From a checkpoint of a small transformer trained on Wikipedia.
Size: MLP 896 SiLU, vocabulary 1024.
Architecture: RMSNorm before each block, some layers without attention.
Training: a variant of Muon for these matrices, 403M tokens, 5279 steps.
Each number is 128 + 32 x the weight over its row's rms, rounded and kept within 0 to 255. Layers, rows and columns count from 0. The size above them is the row's rms in percent of the matrix's.

# layer 7 MLP down, 256x896, rms 0.0248, rows 108-169, columns 560-671
size [ 98  96  99  99 100  98 101 102 102 103  94 101  98  97  98 101 100  97 101 101 100  93 101  96 100 100  99 102 101  98  97  99 104 109 102 103 105 101  99  98 100 103 101  98 102  98 100  98 102  98 103  98  99 103  98 101  98  98  96  99 102 102]
[[145 156 137 135 106  64  83 108 164 134  84 158 143 116 121 136 103  95 128  96 176 169 145 162 165  84 135   0 121 150 161  83 150 142 163 140 104 151 160 100  75 100 129 144  38 141 140 140  82 177 106 160 111 133 105 151 162 116 116 118 149 170 170 165  95 154  97 144 117  71 147 103 126 132 145 154 107 140 151 177  41 126 195 173 105 150  78 114 117 137 119 199 149 125 149 175 153 116 140 102 150 151 119 109 129 156 138 111 116  79 156 158]
 [142 139 133 227 117 168 158 163 135 148 138  67 126  95 155  88 106 158  79 123 109 123 105 115 139 144 129  56 128 128  87 104 175 101 137  82  83 159 107 160 119  93 130 101 151 186 133 128  24 139 144 121 150 120 143 211 159 110 208 133 105 123  83 183 146 108 100  65 102 123 135 181  98 113 162 112  76 125 113  92 129 126 130  54 111 123 124 134 158 212 126 117 182 114 135  93 138 112 126 142 148  74 112 153 119 118 132 190 126 180 159 179]
 [137  95 105 135 116 135 128 128 134  90 128 105 122 126 101 135 136 116 126 168 187 197 154 101  81  95 179 150 104 141 155  91 146 100 149 113 150 116  84 119 113 166 111  96  99 144 134 152 177 123 141 125 131 126 111 128 132 159 157 128  85 127 133 159 130  80 121 127 159 155 125 120 102 134 131 140 200 105  96 173  82 146 133  88  65 112  93 133 104 216  94 179 133 110 149 157 151 125 130 181 106 157 133  83 130 171 134 168 108  97 167 118]
 [169 103  81 172  90 160  86 129 102 123  70  95 156 112 175 112 135 193 125  80 130 179 158 125  96 169 180 151 255  87 128 128 121 147 140 141 223 131 127 150 140 127 125 138 152 112 117 166 187 132 164 142 151 126 127 163 112 115 161 136 162 162 129 109 131 126 179 179 147 202 147 110 149 139 131  79  76 160 151 128 138 120 160 116 158 103 129 156 141 126 155 155 104 101 137 145 175 150 151 127 118 148 110 153 104 144 183 105 108 122 127 154]
 [194  96  92  89 154  60 100 146 133 205 134 150 117  50 102 176  91  76 130 199 115  91 151 122  90 110 160 108  92 176 116 127  99 145 159  74 133 146 154  89 101 151  90 114 147 150 120 201 104 161 134  82 151  73 143 207 136 138  87 136 143  94 140 105 157 144 109 163 149 109 144 202  83 105 137 129 126 133 106  88 153 167 108 100  89 120 165 126 161 121  99 109 110 111  99 114 127 148 136 159 103 108 158 115 163 173 107 190 106 105  90  99]
 [147  68 151 170 152 104 194 105 130 137 103  86 145 150 140 138 126 170  92 153 107  87 117 137 129 141  70  81 120 234 141 173 154  95 102 102  76 139 135  83 140 150 219 119 110  76 117 102  76 154 107  61 154 117 123 113 189 100 155 135 149 172 159 107 118 159  94 116 121 142 148 182  92 118 115 139 133 150 125 116 134 130 111 163 179  87 115 128 125 115 114 142 135 134 121 157 178 167 122 184 174 112 116 111 127  93  83 141 102 150 133 120]
 [150 145  96 149  92 160 121  89 145 164  95 139 140 158 104 132  71 103 150 119 144 132 140 177 169 112 109  99 127 195 172 181 155 152 149 104 143 129 124 109 103 151  94 123  89 118 165 132 136 107 167 162 105 123 153 124 143 150 159 158  88  88 185 150 121 158 157  64 144  62 133 158  88 147 120 153 158 119  85 116 144 125 134  87 174 151 129 128 146 143 116 122 148 118 139  62 132 126 117 134 109  94  91 122 137 202  90 137 139 140  85  90]
 [103 127 107 163  74 192 133 102 121 159 138 169 133 142 163  91 160 134  72 144 155  98 105 135 136 111 157 132 137  94  41 163 111 138 135 150 105 138  96 126 176 105 156  97 125 114 133  99 103 172 176 120 117 143 110 146  80 201 112 144  63 103 100 133 100 131 149 108 104 158 114 153 113 142 177 162  94 149 151 103  88 141 109  77 113 134 103 118  95  96 128  98 155 179  81 163  98  99 125 136 104  90 156 140  57 197  89 146 133 131 158  89]
 [139  57 147 121 126 129 188  96 123  94  82 128 109  87 136 129 164  96 128 131  37 115 141 155 134 104 150  95  82  63 132  89 109  71 107  90 155 139 161 145  85  98 126 100 127 127 106 111 158 134  92  95 171 130 123 152 143 152  80 132 106 112 121 171 155 150 142 165 157 114 140 142 131 112 162 153 124 201 156 122 142 186  79 105 129 143 101 160 105 158  76  75 160  79 118 157 122 143 118  97 148 137 134  98 137 144 196 114 118 147 135 155]
 [118 184 126 152 106 163 129 105  63 154  98 121 111 106 140 153 151 121 169 119 119 117 132 115 183 115 143 161 134 108 122 136 144 161 118 111 147 130 112 121 108 145 126 144 159 150 100 179 108 124 171 102 180  97 126  92 130 134  69 149 122 139 134 121 199 110 134 107 111  95 130 144 138 130 138  91 151 108 202 131  78 103  74 130  96 104 162  91 107  86 162  85  90 164 118 137 148 100 131 133 163 166 101 153 114 129 137  80 137 164 132 124]
 [102 127 121 183 152 119  90 133 170 188 144 125  83 159 113 113 128 118 141 146  94 186 151 159 135 145 171  55 108 140 178 111 120 127 118 117 115 130 103 139 103 104  53 157 139 153 124  86 233 133 131 132 134 108 137  79  98 132 108 127 161 172 101 116 110 144  73 100 106 125 110 193 152 131 112 148 142 108 127 144 177  80 146 161 141 138  84 118 111  84 172  92 152  93 153 142 104 173 144  76 141 198  98 178  95 113 154 147  60 180 172 136]
 [111  84 144 122  77 135 124 203 162 161 151 113 143 142 144 136 143  72  59 127 139 121 121 153 126 136  69 114 120 145 187 158 131  93 104 166  71 126 147 142  90 170 103 109 144 142 142 116 108 128 137 169 114 104 118 110 122 171 154  84 126  57  86 159 121 175 201 128 137  61 145 191 175  94 104 112 153 129 176 101 176  37 110 138 206  79 117 109  82 115 183 155  92 120 186 102 179  89 123 170 167 183 151 103 147 208  85 163 107 143 146 169]
 [ 93 160 120 105 154 150 124 131 118 169 105 129 126 129 116 110 180 130  97 151 159 148 123 103 192 134  57  57  90 106  74 139 133  42 163 140 121 106 111 129 185 109 148 150 147 116 179 120 182 162 170 121 155 163 152 187 117 107 143 158 203 128 143 142  80 118 144  98 157 123 143 111 151 141 147 126 180  45 131  86  97 145 103 155 165 157 115 138  73  69 231 160  96 169 148 133  91  45 157 197 109 130 174 116 111 142 127 151 101  91 121 115]
 [147  75 115 132 136 100 140 104 112 104 125 148 156 165 120 132 127 132 143 166 118 144 159 128 191 101 120 118 135  31  73 103 174 142 145 208 113 136 132 143 137 152 125 120 102 180 132 104 104  95 141  47 135 130 129  99  84  96 143 133 117 141 128 137  94 167 152 116 110 110 143 118 101  97  67  69 125 140  68 171  92 152  86 131  89 119  78 173 176 109 155 163 130 185 143 123  90 101 145 136 122  93 109 133  71  61 168 131 125 135 123  92]
 [142 111 155 158 126 148 135  99 118  94 144 100 101 126 106 110 125  61 118 116 134 115 117 165 130 189 173 140 123  69 110 109 219 174  91 134 152  87 201 158 117 153 146 112 106 108 112  94 150 126 102  81 119 106 119  86 138 146 180 117 147 156  62 139 148 129 153 101 100 147 151  88 154 111 105 139 129  92 128 100 119 160  89 170 192 136  83 111 115 133 163  65 107 125 178 133 122 147  96 152 127 170 109 156  95  44 106 121 135 145 144  45]
 [137  95 128 140 147 104  91  96  69 110  90 187 160 149 116  49 157 163 121 155  38 133 133 152 147 122 126 111 103  72 108 148 135 155 133 177  98 125 149 199 159  94 102 101 107 145 159  87 123 117 119 142 178  99 165 151 180  36  80 113 137  33  84 101 119 136 136 138  83 186 138 147 132 116 112  94 114 120 122 146  98 115 133 113 145  63  97 116 197 142 131 142 139 109 104 116 136  87 104 155 133  65 108  77 175  94 174 166 193 129 150 180]
 [180  97 145 139  98  81 125 178 152 112 165 121 156 101 164 119 117  96  89 179 176  76 122 138 106 193 197 106  95 103 134 167  84 163 121 124  71 116 111 109 154 136 130 129 102 128 153 165 123 115 151 161 123 101 125 135 159 170 120 142 134 117 126 119 122  69 128 126 113 136  95 211 121 147 104 164 127 147 154 153 177  79 122 182  90 146 151 133  90 113  93 129 100 125 103 151 124 184 120  98  66 128 105  89  59  94 117 164 114 155 154 176]
 [191 125 140 142 141 121  93 165 134  86  92 171 145 152 152 141 133 113  87 109 149  63 141 110 106 142 192 161 126 119 152 130 147 117 137 134 129 135 114  89 103  93  80  92  88 135 108 143 164 119 102  80  88  91 155 104 127 114 107 106 144 135 131 134  90 114 177 168 108 100 143 113 157 101 159 138 149 155 123 136 142 155 136  54 145 155 148 138  99  76 154  47 152 176 205 115  99  54 143 211 126  76 149 138 179 134 186 199  87 123  84 164]
 [ 91  98 153 151 150 118 231 177 113  88 201 154 113 158  75 129  89 165 138 118 134  54 201 115 178  93 165 178 162 208 162 167 221 187 163 126 107 120 109 116 162 125 188 128 109 132 113 145  85 152 178 178 148  52 107 113 169 196 113 148 119 130  55 128 137 134 132 112 140 124 118 122 130 125 150 166 123 169 136 119 109  69 137 149 104 104  78 132 179 156 127 122 150  64 156 186 140 118 125 181 163 115 112 100 167 160 143 137 140 121 158 149]
 [160 153 108 122 129 176 104  15 144  40 121 145  76  68 146  55 110 138 140  78 140  99 134 111 117 163 177 102 144 174 149  95 111 105 133  78 162 117 163 131 128  97 141 177 146  80 128 134 113 132 127 144 124 113 124 129 147 127 152  96 114 102 233 171 143 188 121 169 129 171 114  87 175 109 157  82 178 106 148 202 159 136  77 132 130 171 120 100 139 192 170 195 111 130  81 142  91 170 134 133 138 165 114 105 111 200 104 149 137  93 134 149]
 [142 103 166 136  96  99  92 171 173 118 192 121  89  82 116 140 165  90 130 138 105 162 136 145 124 110 176 131  76 126 169 144  72 153 176  87 112 149 108 188 166 136 130  90 167 158  91 139 134 103 107 118 184 182 136 131 108 122 175 146 164 154 100  76 111 138 165 128 132 139 133 134 145 145 150 107 120  97 124 178  78  63 159 117  89 191  82 113  84 106  90 121 143 174 120  92 138 134 121 135 122 140 120 146 134 178 146 159  95  82 106 193]
 [122 133 139 104 152 126 122 136 177 144  61 126 143 161 129 119 125 174 125 105 110 180 134 116 127 116 174 138 119 113  94 125 104 144 143 145 168 121 137  92 184 189 152  63 137 119 146 114  77 111 160 210 174 118 106  99 121 138 103 134 149 114  85 161 116 124 115 118 146 121 125 109 113 118  78 159 112 104 167 124  52 128 106  90 135 154 118 105 136 165 121 101 138 126 124 112 151 153 138 154 121  76 104  85   0 247 128 183 161 146 138  94]
 [148  79  91 186  28 118 131  90 118 136 153 134 122 149 107 153 114 132 109 119 165 161 124 118  96  93 151 161 147 116 140 123 172 141 114 123  93 112 102 141 119 136 162 133 120 153 133 136 127 132 145 185  97 126 117 172 126 125 103 117 143 176 127 132 148  85 175  87 121 151 138 103  91 126 105 166 120 136 193 101 100 161 184  92 142  77  96 130 100 129  42 107  98 192 107 120 141  70  96 109 161 107 126 151 150 107 158 110  91 104 143 122]
 [161  85 105 130 134 163  62 114 112 115  64 101  66 113 119 169  98 134 172 117 109 128 158 114 124  99 174  98 110 158 148 132  96 116 114  68 127 129 159  67 108  99 150 163 158 117 158 140  89 110 127 135 128 166 156 130 128  66 145 143  98 154 199  82 134 101 146 137 106 135 109 144 166 127 128 120 114 105  97 112  73  97 148 108 123 194 174 162 121 136 100  97 118 134 154 130 126 158 108 147 134 171 108 122 133 208 124 155  93  59 150 137]
 [144 149 128 130 131 138 134 136 171 112 110 150 148 138 168 143 120 123 158 149 111 151 142 156 118 136  32 170 124  94 111 134 132  65 166 177 195 136 164 138 156 127  82 144  98 130 123  20  94 121 112 143 106 180 126 152 129 131 139 106 142  93 128 102 109 118 111 151 109 153 152  82  59 123 147 202 173 179  75 106 119 112 171 144 211 171 137 113 147 155 133 173 143  93  73 107 118 102  97 145  96 101 125 102 138  86 139 129 128 121 160 170]
 [ 72 141 163 180 119 127  95 101 146 185 138 153 120 126  73  44 139  95 144 164 163 165 123  99  94 123  99 145 113 140 121 117 169 147 101 182 133 128 190 103 121 150  60 110 107 160 141 147  69 104 142  94 167 128 113 142 176 145 106 128 178 135 108  74 104 114 157 160 145 165 128  51  97 171 178 131 113 127  55  66 115  62 222 137  97 138 150  80 164 149 102 125 129 178  95 145 138 138 123 144 147 137 116 123  72 136 150  90 122  97 111  70]
 [ 89 102 144 159 147 136 104 106 148 122 128 150 131 168 153  86 152 115 132 172 114 129 132 161 165 156  94 105 129 165 153 138 154 126 152 130 183 154  88  95 108 151 108 108 103 103 132 143  96 129 142 159  75 127 163 110 138 142 109 147 159 207 119 105 105  87 131 120 107 171  83 155 149 151 134 162 132 136  99 173 147 143  93 102 141  94 133 145 191 125  42 116 127 121  77 107  68  95  91 120 130 120 144  82 110 211 141  55 153  84  72 134]
 [114 107 115 108  98  95 112 145 187 139 132 157 117 151 139 153 158 114 160 124 107 127 147 146 123  82  40 118 111 139 103  86 133  84 146  68 155 151 111  32 117 137 141  59 153 102 102 117 108 133 142 155 110  92 123  84 113 154 184 131 114   7 137 168 118 128 100 137 135 181 103 137  89  97  87  76  65 110  77 136  93 182  86  65 148  94  76 156 114 156 151 145 151 146 120 144 140 117 133 120 121 116 155 158 170 122 132 120 101  42 119  91]
 [137 154 186  45 109 124 103 135 150 173  93 123 103  69 115 154 128 130 107 114  92 104 138 165  99 120 184 170 151 103 169  77 153  82 134 165 168  77 134 176 158  79 110 139 106 121 119 144 102 106 127  80 151 118 139 109 181 137 133  94  74 144 136 155 113 173 156 144 146  75  93 179  48 138 121 123 115 152  99 114  94 105 156 127 186 141 139 117 143 174  73 102 162 122 114 173 133 135 120 129 171 108 176 130 104  75 138 137 130  75  83  99]
 [ 93 100 152 148  92 109 140 160 104 144 181 173 118  92 106  83 109 142 108 112 157 138 150  53 124 115 125 175 139 119 140 169  94 144 146  98 127 123  77 114 139 128  54 188 132 152  98 108 133 132 114 160 162 117 125 191 152 199 118 117  71  93 188 142 118 120 208 122  93 111 160 162 163 111  81  95  91 195 134 100 107  61 150 145 145 131 164 152 110 136 128 173 102 150 118 110 158  72 113 137 188 105 133 149 100 163 125  85 124 131 145 144]
 [107 134  98 140 136 147 148 144 186 169  94 105 142 113 114  98 111  90  40  75 144 156 110 106  97 201 217 147  80 149 136 200 138  54 147 167 129 113 130 115 134 149 164 106 158 224  81 126 154 124 134 112 111 164 121  55 139 182 120 128  77  96  92 153 190 165  87 113  70 126 119 104 194 134 135 123 119 126 120 185 132 109 168  99 133 111 140 118 124 105 215 137  98 151 101 157 153  71 129  87 113  78 193  92 130  98 166  62 171 137 103 162]
 [104 138 156 150  73 120 127 145 168  78  79 119 141 118 115 192 134 149 134  69 177 105 125 154  57 119  88  44  87 102  91 151 135 100 133 160  85 102 120 147  93 166  97  67  86 131  98 117 115 137 120 121 102 162 135  98 131  77 134 117  77 129  58 130  96  78  78 124 156 115 142 100 118 119 108 113 131 129 192 106  78  75 131 150 154 113 143 104 140  62  39 185 132 149 126 162  92 144 109 144 133 162 126 140  38  71 138 131 138 171 134 123]
 [179 145 148 210 138 143 105 116 147  97 135 149 129 132 150  81 117 136 166 132  99  90 104 135 138  88 124 185 146 157  87 156  96 120 119 152 143  99  95 155  97 114 105  96 145 142  75 130 158  87 105 119  98 138 142  64  74 116 139 130 149  62 103 111 102  96  77 115 179 110 107 111 148 161 110  92 110 108 113 110  85 180 142 165 154 140 115 104 106 131 201 111  97  97 126 138  80 148 137 136 114 190 144 175 154 138 108 172 137 121 151 152]
 [114  92  93 206 134 115 154 152  90 126 104 118 122 113 132  92 116  79 164 112 117 156 138 126 135  95 100 165 118 145 155 127  90 168 137 160 163 139 105 142 148 152 116 155 136  93 122 115 112 137 131 153 128 104 115  81 115  94 128 119 128 111 122 184 137 139 107  66 134 119 137  68 142 138 165  76 144 117 118 156  87 150 122  83 119 108 158 139 163 156 160 142 162  70 151 179 110 131 110  98 111 160 103 180 109  69 112 124 133 156 113 121]
 [144 166 171 206 146 186 120 154 108 144 117 140 142 122 127 105 125 139 140 165 144  92 115 127 119 120 121 154  98 130 121 144 202 144 122 154 189 111  89 154 153  63 135 125 138 180 126 163 112 115 125 162 126 141 136  90 142 187 148 141 103 172 127  96 182 107 139  91 127 133 163 120 163 142 124  94 149 109 154 202 147 100  49 194 109 117  70 109 140 104 137 128 115 150 119 142 210 109 117 134 158 148  93  92 111 100 101 114 128  95  55 140]
 [119  97 106 158 154 138 123 110 165 147 119 135 160 187 149 148 143 100 117 138 138  90 119 113 148  72  86 152  89  70 175 117 158 123 130 169 186 123 151 110 181 138 180 135 112 124 126 167  93 111 116 109  72 156 100 131  51 136  76 122  81 113 117 174 131 155 121 117 100 165  86 137 101 127 109 103 100 167 145 147 197  81 137 133 140 138 130 134 110 121 208 108  84 138 167 109 153  52 115 186 130 139 139  91  89  80 132 115 124  66  86 109]
 [ 55 138 127 162 111  73 157 193  52 151  78 195 111  72 114 127 130 124  68  90  87 114 154 176 119 132 164 175 100 196 193 129 158 115  65 163 107 128 138  91 156 124 131 197 139  75 143 114 117 160 135 161 150 167 115 151 146  96  57 125  93 168 108 140  93 147 116 135  71 132 111  79 116 148 144 136 103 166 106 162 161 114 107 188 120 139 130 146 133 167  81  97 100  99 133 125 118 114 141  99 186 135  73 116 119 140 142  95 153  92 126 155]
 [141  93 151 142  68 152 146 139  90 189 111 102 108 126 174  99 131 142 114 116  92 123 103  99 123 157 129 176  96 130  93 119  94 174 134 111 142 110  92 153 154 149 115 140 108 124  40 132 128 156 161 151 176  99 153 141 146 133 116 103 108 153 123 166  97 120  87 122 120  93 151 116 130 117 104 111 122 120 112 155 148 170 138  88 111 120 124 160 111 124 162 161 143 103  78 172  69  88 130  87 103 141 116 170 119 132 174 112 145 103 122 157]
 [162  78 166 120 120 107 121 153 175  97 115 125 121  98 110  87  95 109 145 135 138  80 141 129 101 144 158 122 142 162 147 156 104 159 155 159  99 122 142 110 149 144 135 137 116  82  78 114 136 140  97 138 122  91 133 131 144 129  89 145 104 141 129 168 110 143 155 151 144 186 165 165 154 142 176 141 138 128 152 171  59 149 127 158 160  38 119 125  33 124  97 124  89 118 139 117 126  98 122  53  53 120 126 116 149 139  88 114 148  75 117 172]
 [ 73  75 140 147 133 183 146 123 151 118  87 126 154 119 175 126 107 161 163 126  87 131 134 186 178  91 102  86 154  87 134  93  43 124 146 141 186 104 178 152 129 121 146 119  92 137 142 176 151 131 180 104 112  71 142 167 108 116 156  91 118 119 129 172 116 143 146  84  88 174 178 121 145 114 150 106 144 160  96 144  91  86 122 122 142  99  68 107 128 153 134 153 122 161 185 118 169 146 106 146 132 108 126 144 174 125 157  97 172 128  38 198]
 [109 160 190  91 109 128  94 155 102 138 210 135 146 108  84 115 103 112  88 102 110 121 145 149 116 112 176 104  50 140 147 153 135 127 157  85  82 152 113 127 146 115 123 167  83 158 156 120 155 133 125 201 181  64 100 152 161 187  87 138 172 203 119 155 126 101 142 138 145 139 138 144 140 149 113 111  84 174 139 139 134 144 146 124 135 149 139 109 131 126 157  89 123 166 124 117 184 169 157 128 169 110 146 216 141 115 145 196 138 126  81 148]
 [146 138  93 142  94 169 122 119  77 142 176 135 111 146 130 169  41 156  92 144 103 109 112 124  78 138 100 123 152 121 144 155 126 144  69 178  87 108 143 140 110 139 137 119  87  92 142 145 112 125 138 115 169 134 170  92 125 176 111 113 130  78 166 172 108 115 188 182 144 191 136 123 152 109  90  52 114 104 108 113 169 140 165 118 151 135 105 158 114  86 171  59 142 113 110 148  91 189 127 119 161 128 102 129 138  61  62 108  98 137 142 162]
 [169  99 124 134  77  97 153 154 127 156 109 183 126 110 122 163 114 164 188 106  88 124 118 156 114  68 180 131 142  52 145 175  92 134 105  94 105 154 162  88 102 181 101  99 176 100 195 146 209 104 130 115 168  66 106 118 119 154 118  98 103 110 191 190 152 100  85 103  86 161 106 135  34 124  94  59 154 193 122 102  98 105  99 139  92 163 202 111 129 107  96 131 120 132 166 180 124 198 150 116 123 132 100  80 119 164 123 125 136  83 152  91]
 [162 186 156 133 155  67 155 155  69 131 146 148 134  79 119 101  75 126 110  67 113  99 114 111 138 101 167 161 140 162  65 130 115  91 143  88 137 136 120 150 156  80 127 146 171 167 132 134 129 123 152 115 102 121 133  80 145 148 150 144 187 128 124 107 109  83 136 106 101 114 107 152 124 154 123 181 130 107 129 163  96 165 136 111 111  59 104 113 198 110 145 134 127 199 103 117 146 128 143  91 123 126 173 141 138  77 166 190 152 118 177 131]
 [150 129 118  76 197 175 150 183 136 117 150  91 126 171 167 147 156 155 123 173  88 109 121 133  99 164 168 115 170 212  31 132 112 104 176  95  86 139 149 121 154 138 125 108 139 151 189 159 107 134 148 113 114 175 143  97 118  90 138 137 161  77  99  64 143  97  89  78 104  72  71 110 125 120 148 181  88 110 157  79  89 167  62  95 206 110 116 155  78 134 162  83 160 151 110 126 103  88 134  90  63 139  79 114 239  97 143 168 148  94 104 115]
 [138 118  89 126 168 117 208 215 126 220  88 179  98 126  76 103  81 131 163 106 132 135 113 167 204 116  92 164  48 162 145 107 106 136 146 116 153 129 128 128  93 164 111 135 172 136  92  74 129 136 116 117 117 127 133  90 172 110 167 104 140  96 126 180 121 121 128 115 130 105 143 142 158 105 134 127 107 108 181 147 116  42 124 136 127 110 114 105 255 154 150 130 102  95 100 102 135 117 127 210 135 134  70 107 124 128  90 170 186 133 146 163]
 [ 69 109 124 146  78  93 175 127  98 222 168  79 169 105 161 107 145 154 162 127 128 110 136 139  77 126 138 196 145  80 165  77 132 146  38 145 148 151 142 113 124 124  94 131 121 151 146 122 167 121 140 125 167  70 140 132 182 142 215 136 112 143  94 109 133 105 111 127 156 184 100 124 134 169 158 158 109 163 146 111 116  79 107 137  67 150 103 155 145 117 111 115 118 168 118 120 127 157 117 132  44 146  41 128 127  85  98 151 140 112 105 128]
 [152 126 156 137 107 106 151 123 113 116 130 147 140 128  96 118 171 166 208 112  62 120 108 121  96 117 105 159 115  71 155 146 137 110  63 130 103 104 131 101 167 197 123 124 129  49 147 121  94 135 135 119 118 103  86 111 164 128 171 124 117 255 160 172  94  55 102 123 170  94 143 104 106 149 124  90 149 120 136 100 155  97 118 139 100 112 120 121 129 143 163 118 117 156 127  91 102 169 126 127 140 138 186  69 128  99 128 125 127 109 160  82]
 [173 116 101 121  85 137  97 111 176 138 119 177 130 118 114 119  81 137 157 113 104 175  87 150  86 163 107  88 153  85 121 113 120 144 104  90 138 142 169 172 128 141 118 156 134 134  58 101 141 181 121 119 133 157 148 135 163 112  94 148  62 143  98  94  65 141  85 137 181 107 158 159 125  96 138 136 143 105  95  85  80 138 145 117  82 167 142 126 170  99 138 155 119  87 124 145 109 124 140 124 125 139  78 156 125 169 157 163 158 160 117  89]
 [127 152 108  92  71 160 124 121 119 131  55 117 100 146  67 107 133 188 135 112  66 170 145 148  85 130 190 166 129 155 168  27 113 128 125 157 157 100 195  90 170 135 127 134 140 123  61 164 112 120 102  64 143 125 126 131 134  91 144 122 109 150 131  93  79 131 139 115 132 113 120 130 163 144 158 127 162 135  87 153 121 101 113 103 173 106  86 137 178 123  27 127 125 153  97 126 129 161 102 121  90  87  73 129 131  92 140  84 151 140  73 125]
 [186 164  93 160 137 125 182 129 180  75 108 113 113 138 153 142 141 117  90 100  99  98 166 149 144 119 120 145 130  95 112 154 111 139  92 120 128 153 175 131 153  85 135 158  87 106  61 127  92 124 148 114 117  73 111 154  90 141 174 147 148  90 120 160 159 123 203  96 148  97 191 153 105 111 117 111 154 150 146 119 146  70 140 118 138 133 136 132 200 111 114 166 139 148 144 152  95  69 160 122  38 113 149  42 140  97 106 149   7 121 147 153]
 [173 141 145 147 130 118 117 149 151 117 151  76 106 126 137 108 115 160 185 155 150  86 109 124 119 164 139 174 123  84 126 199  81 148 146  76 117 147 109 110 200 160 149 181 161 124 138  97 101 120 118 180  60 144 101 169 202  97 117 135 169 137  98 128  98  72 110  57 100 112  92 144 108 128 149 159 144  92 157 154  71 107 130  59 107 111 113 107 152 178 158  97 133 159 102 124 142 108  98  85  40 192 117 185 149 185 144 185 125 167 161  66]
 [140 123 118 106 190 193  85 115 164 131  77 117 152 151  96 115 130 108 185 119  89 118 114  62 158 125 142 105 153 126 160 158  96 179 134 107 138 145 132 149 124 136 136 169  82 111 134 137 177 148 126 143 129 155 102 108  86 201 212 150 136 124 154  51 107 143 130 204 136 119 118  98  93 134 164 146 123  73 151  73 135  58 105 110  96  92 139 113 150 133 122 104 142 103  93 110 132 140 117 174 143 151 112 151 139 105 133 120 160 130 190 136]
 [ 59 133 105 124 121 144  56 152 122  61 152 181 105 119 117 195 105 163 149 174 140 110  99 157  77 147 177 120 171  91 139 188 101 133 167 118 185 118 136 120 149 150 183 174 112 114 160 122 193 123 147 133 120 162 114 113 107 134 132 134 176 127 172 114 107 134  79 153 119 144 122 111 138 158  58 129 117 127 141 179 110 118 184 160 123  89  95 160  79 114 198 132 112 136 143 128 208  94 132  40  82 116 143  67 151  68 164 196 147 158 132 200]
 [172 119  88 145  81 105 132 130  56 129 102  92 111 169 115 135 159 170 151 158 157 155 136 140 152 137  97 202 122  88 130  78 131 157 154 177 132 108 106 130 204 100 118  73 109 132 120  96 172 126 160 118 138  68  90 125 119 136 124 144 108 126 157 155 112 137 100 180  91 119 143 166 132 116 143 116 131 172 132 121 145 132 140 113 129 158 162 148 114 146 173 151 104 178  45  38 105 155 144 124 129 124 108  84 154 163 116 173  60 115 107 161]
 [175 142 155 129 139  96 154 107 184 100 161 156 129  33 122 142 109 108  99 158 175  93 140 102 101 138 125 154  93  90 142  79  85 165 176 145 156 114 134 158 156  93  45 177 188 175 133 173 161 146 107  89 160  98  88 149 152 170  92 139 155 146 121 158 116 144  98  89 114 128  97 142 119 125  90 141 109 106 140 169 204  98 106 145 142 221  78 116  89 157 175 121 127 156 144 130 155 133 103 124 123 167 140 117 122  44 160 119 175 142 153 171]
 [125 100 195 114 175 174 149 123 130 101  58 136 108  77  70 114 113 108 101 107  76 150 143  86 144 154 103  57 153 114 184 177 161 184 111 148 131 161 161 137 130 125  14 128  71 155 103  77 191 108  99 113 137 116 125 175 126 136 159 138  74 136 166 125 118  43 104 128 145  61 137 174 111 128 140  99 138 130 102 204 132 139 157 156  75  98 132 156 120 139 119 131 116 127 108 124 115  70 106 122 118 112 140 156 216 132 120 134 119 119  86 161]
 [127  69 133  99 140 137 107 134 203  94 143 126 103 137 115 123 114  88  94 100  79 167 128 122 123  94  70  73 114 125  93 145 169  97 114 135 181 122 150  99 151 140  98 124 133 143  98 112 148 150 116  74 142 132  95 152 157 104 106 121  87  90 135  99 110 146 110 106 165 151 121 127 156 100 151 155 130 120 138  85  84 134 110  98 131 154 127 138 124 158  98 116 133 145 100 109  96 153 121 135 140 145 106 141 119  65  84 139 134 117 104 107]
 [ 93 152 154 167 152  74 115 106 102 108 129  85 127 203 120 156  68 192 175 111 101 106 123 118 137  86 108 109 161  99  71  88  59 110 100 159 103 131  79 122 124  98  98 135 165 141 153  75 118 151 108 159  77  77 120 120 129 103 140 116 126 109  98 131 157 178  53 143 142 125 174 127 168 188 101 106  87  53 164  86 113  54  94 201 120  96 179  99 121  86 142 163 107  90 136 196  82 110 127 158 131 111  70  78 223 147 156 159 124 146 143 109]
 [104 157 116 133  78 109 126 151 173 142 127 123 157 153 114 171 125 175 207 130 143 153 125 124 114 152 126  89 123 178 155  87 156  55 106 123 219  73 115  98 157 128 175  97 108 103  69  90  98 137 147 159 161 112 130 178 136 111 121 142 149 140 149 130 167  89 144 157 134 101 113  86  69 126 151 123 125 152  92 132 171 135 161 145 109 179 126 129 113  65 195 114 160 149 123 149 124  87 129 153 165 132 137 111 151 100 142  98 194 181 155 123]
 [154  94 124 179  95  94 152  71 148 140 143 117 123 189 139 108 110 174 110 148 166 140 127 177  96 147 184 146 141 120 169 109  96 135 134 148 102 153 124 122 170  91 105 162 133 152 166 152 141 156 140 159 124 126 117 118 165 104  96 135 123 116 129 146 139 132 158 139 114  94 143 210 122 145 111 127 145 116 111 119 119 132 120 110 145 120 123 119 140 143 140  98 163 149 107 137 102 105 110 114 155 112 170 131 163 128 143 132  99  59 114 144]
 [ 91 121  92 162  73 199 117 148 139 127 192 123 140 169 207 128 130 117  92  89 116 112 198 121 115 111 110  75 101 152 127  83 150 111  88  90 151  94 188 142 125  87 145 121  73 110 151 154 126 112 148 110 143 154 117 159 129 100 122 167 119 179 154 160 179 105 210 137 112 135 169 172 140  97 152 113 118 100 168 123 173 116 162 144 151 112 159 124 124 114 185 129 129 135 142 155 132 168 148 120 151  83 111 183 158 114 197 155 214 178 128 117]]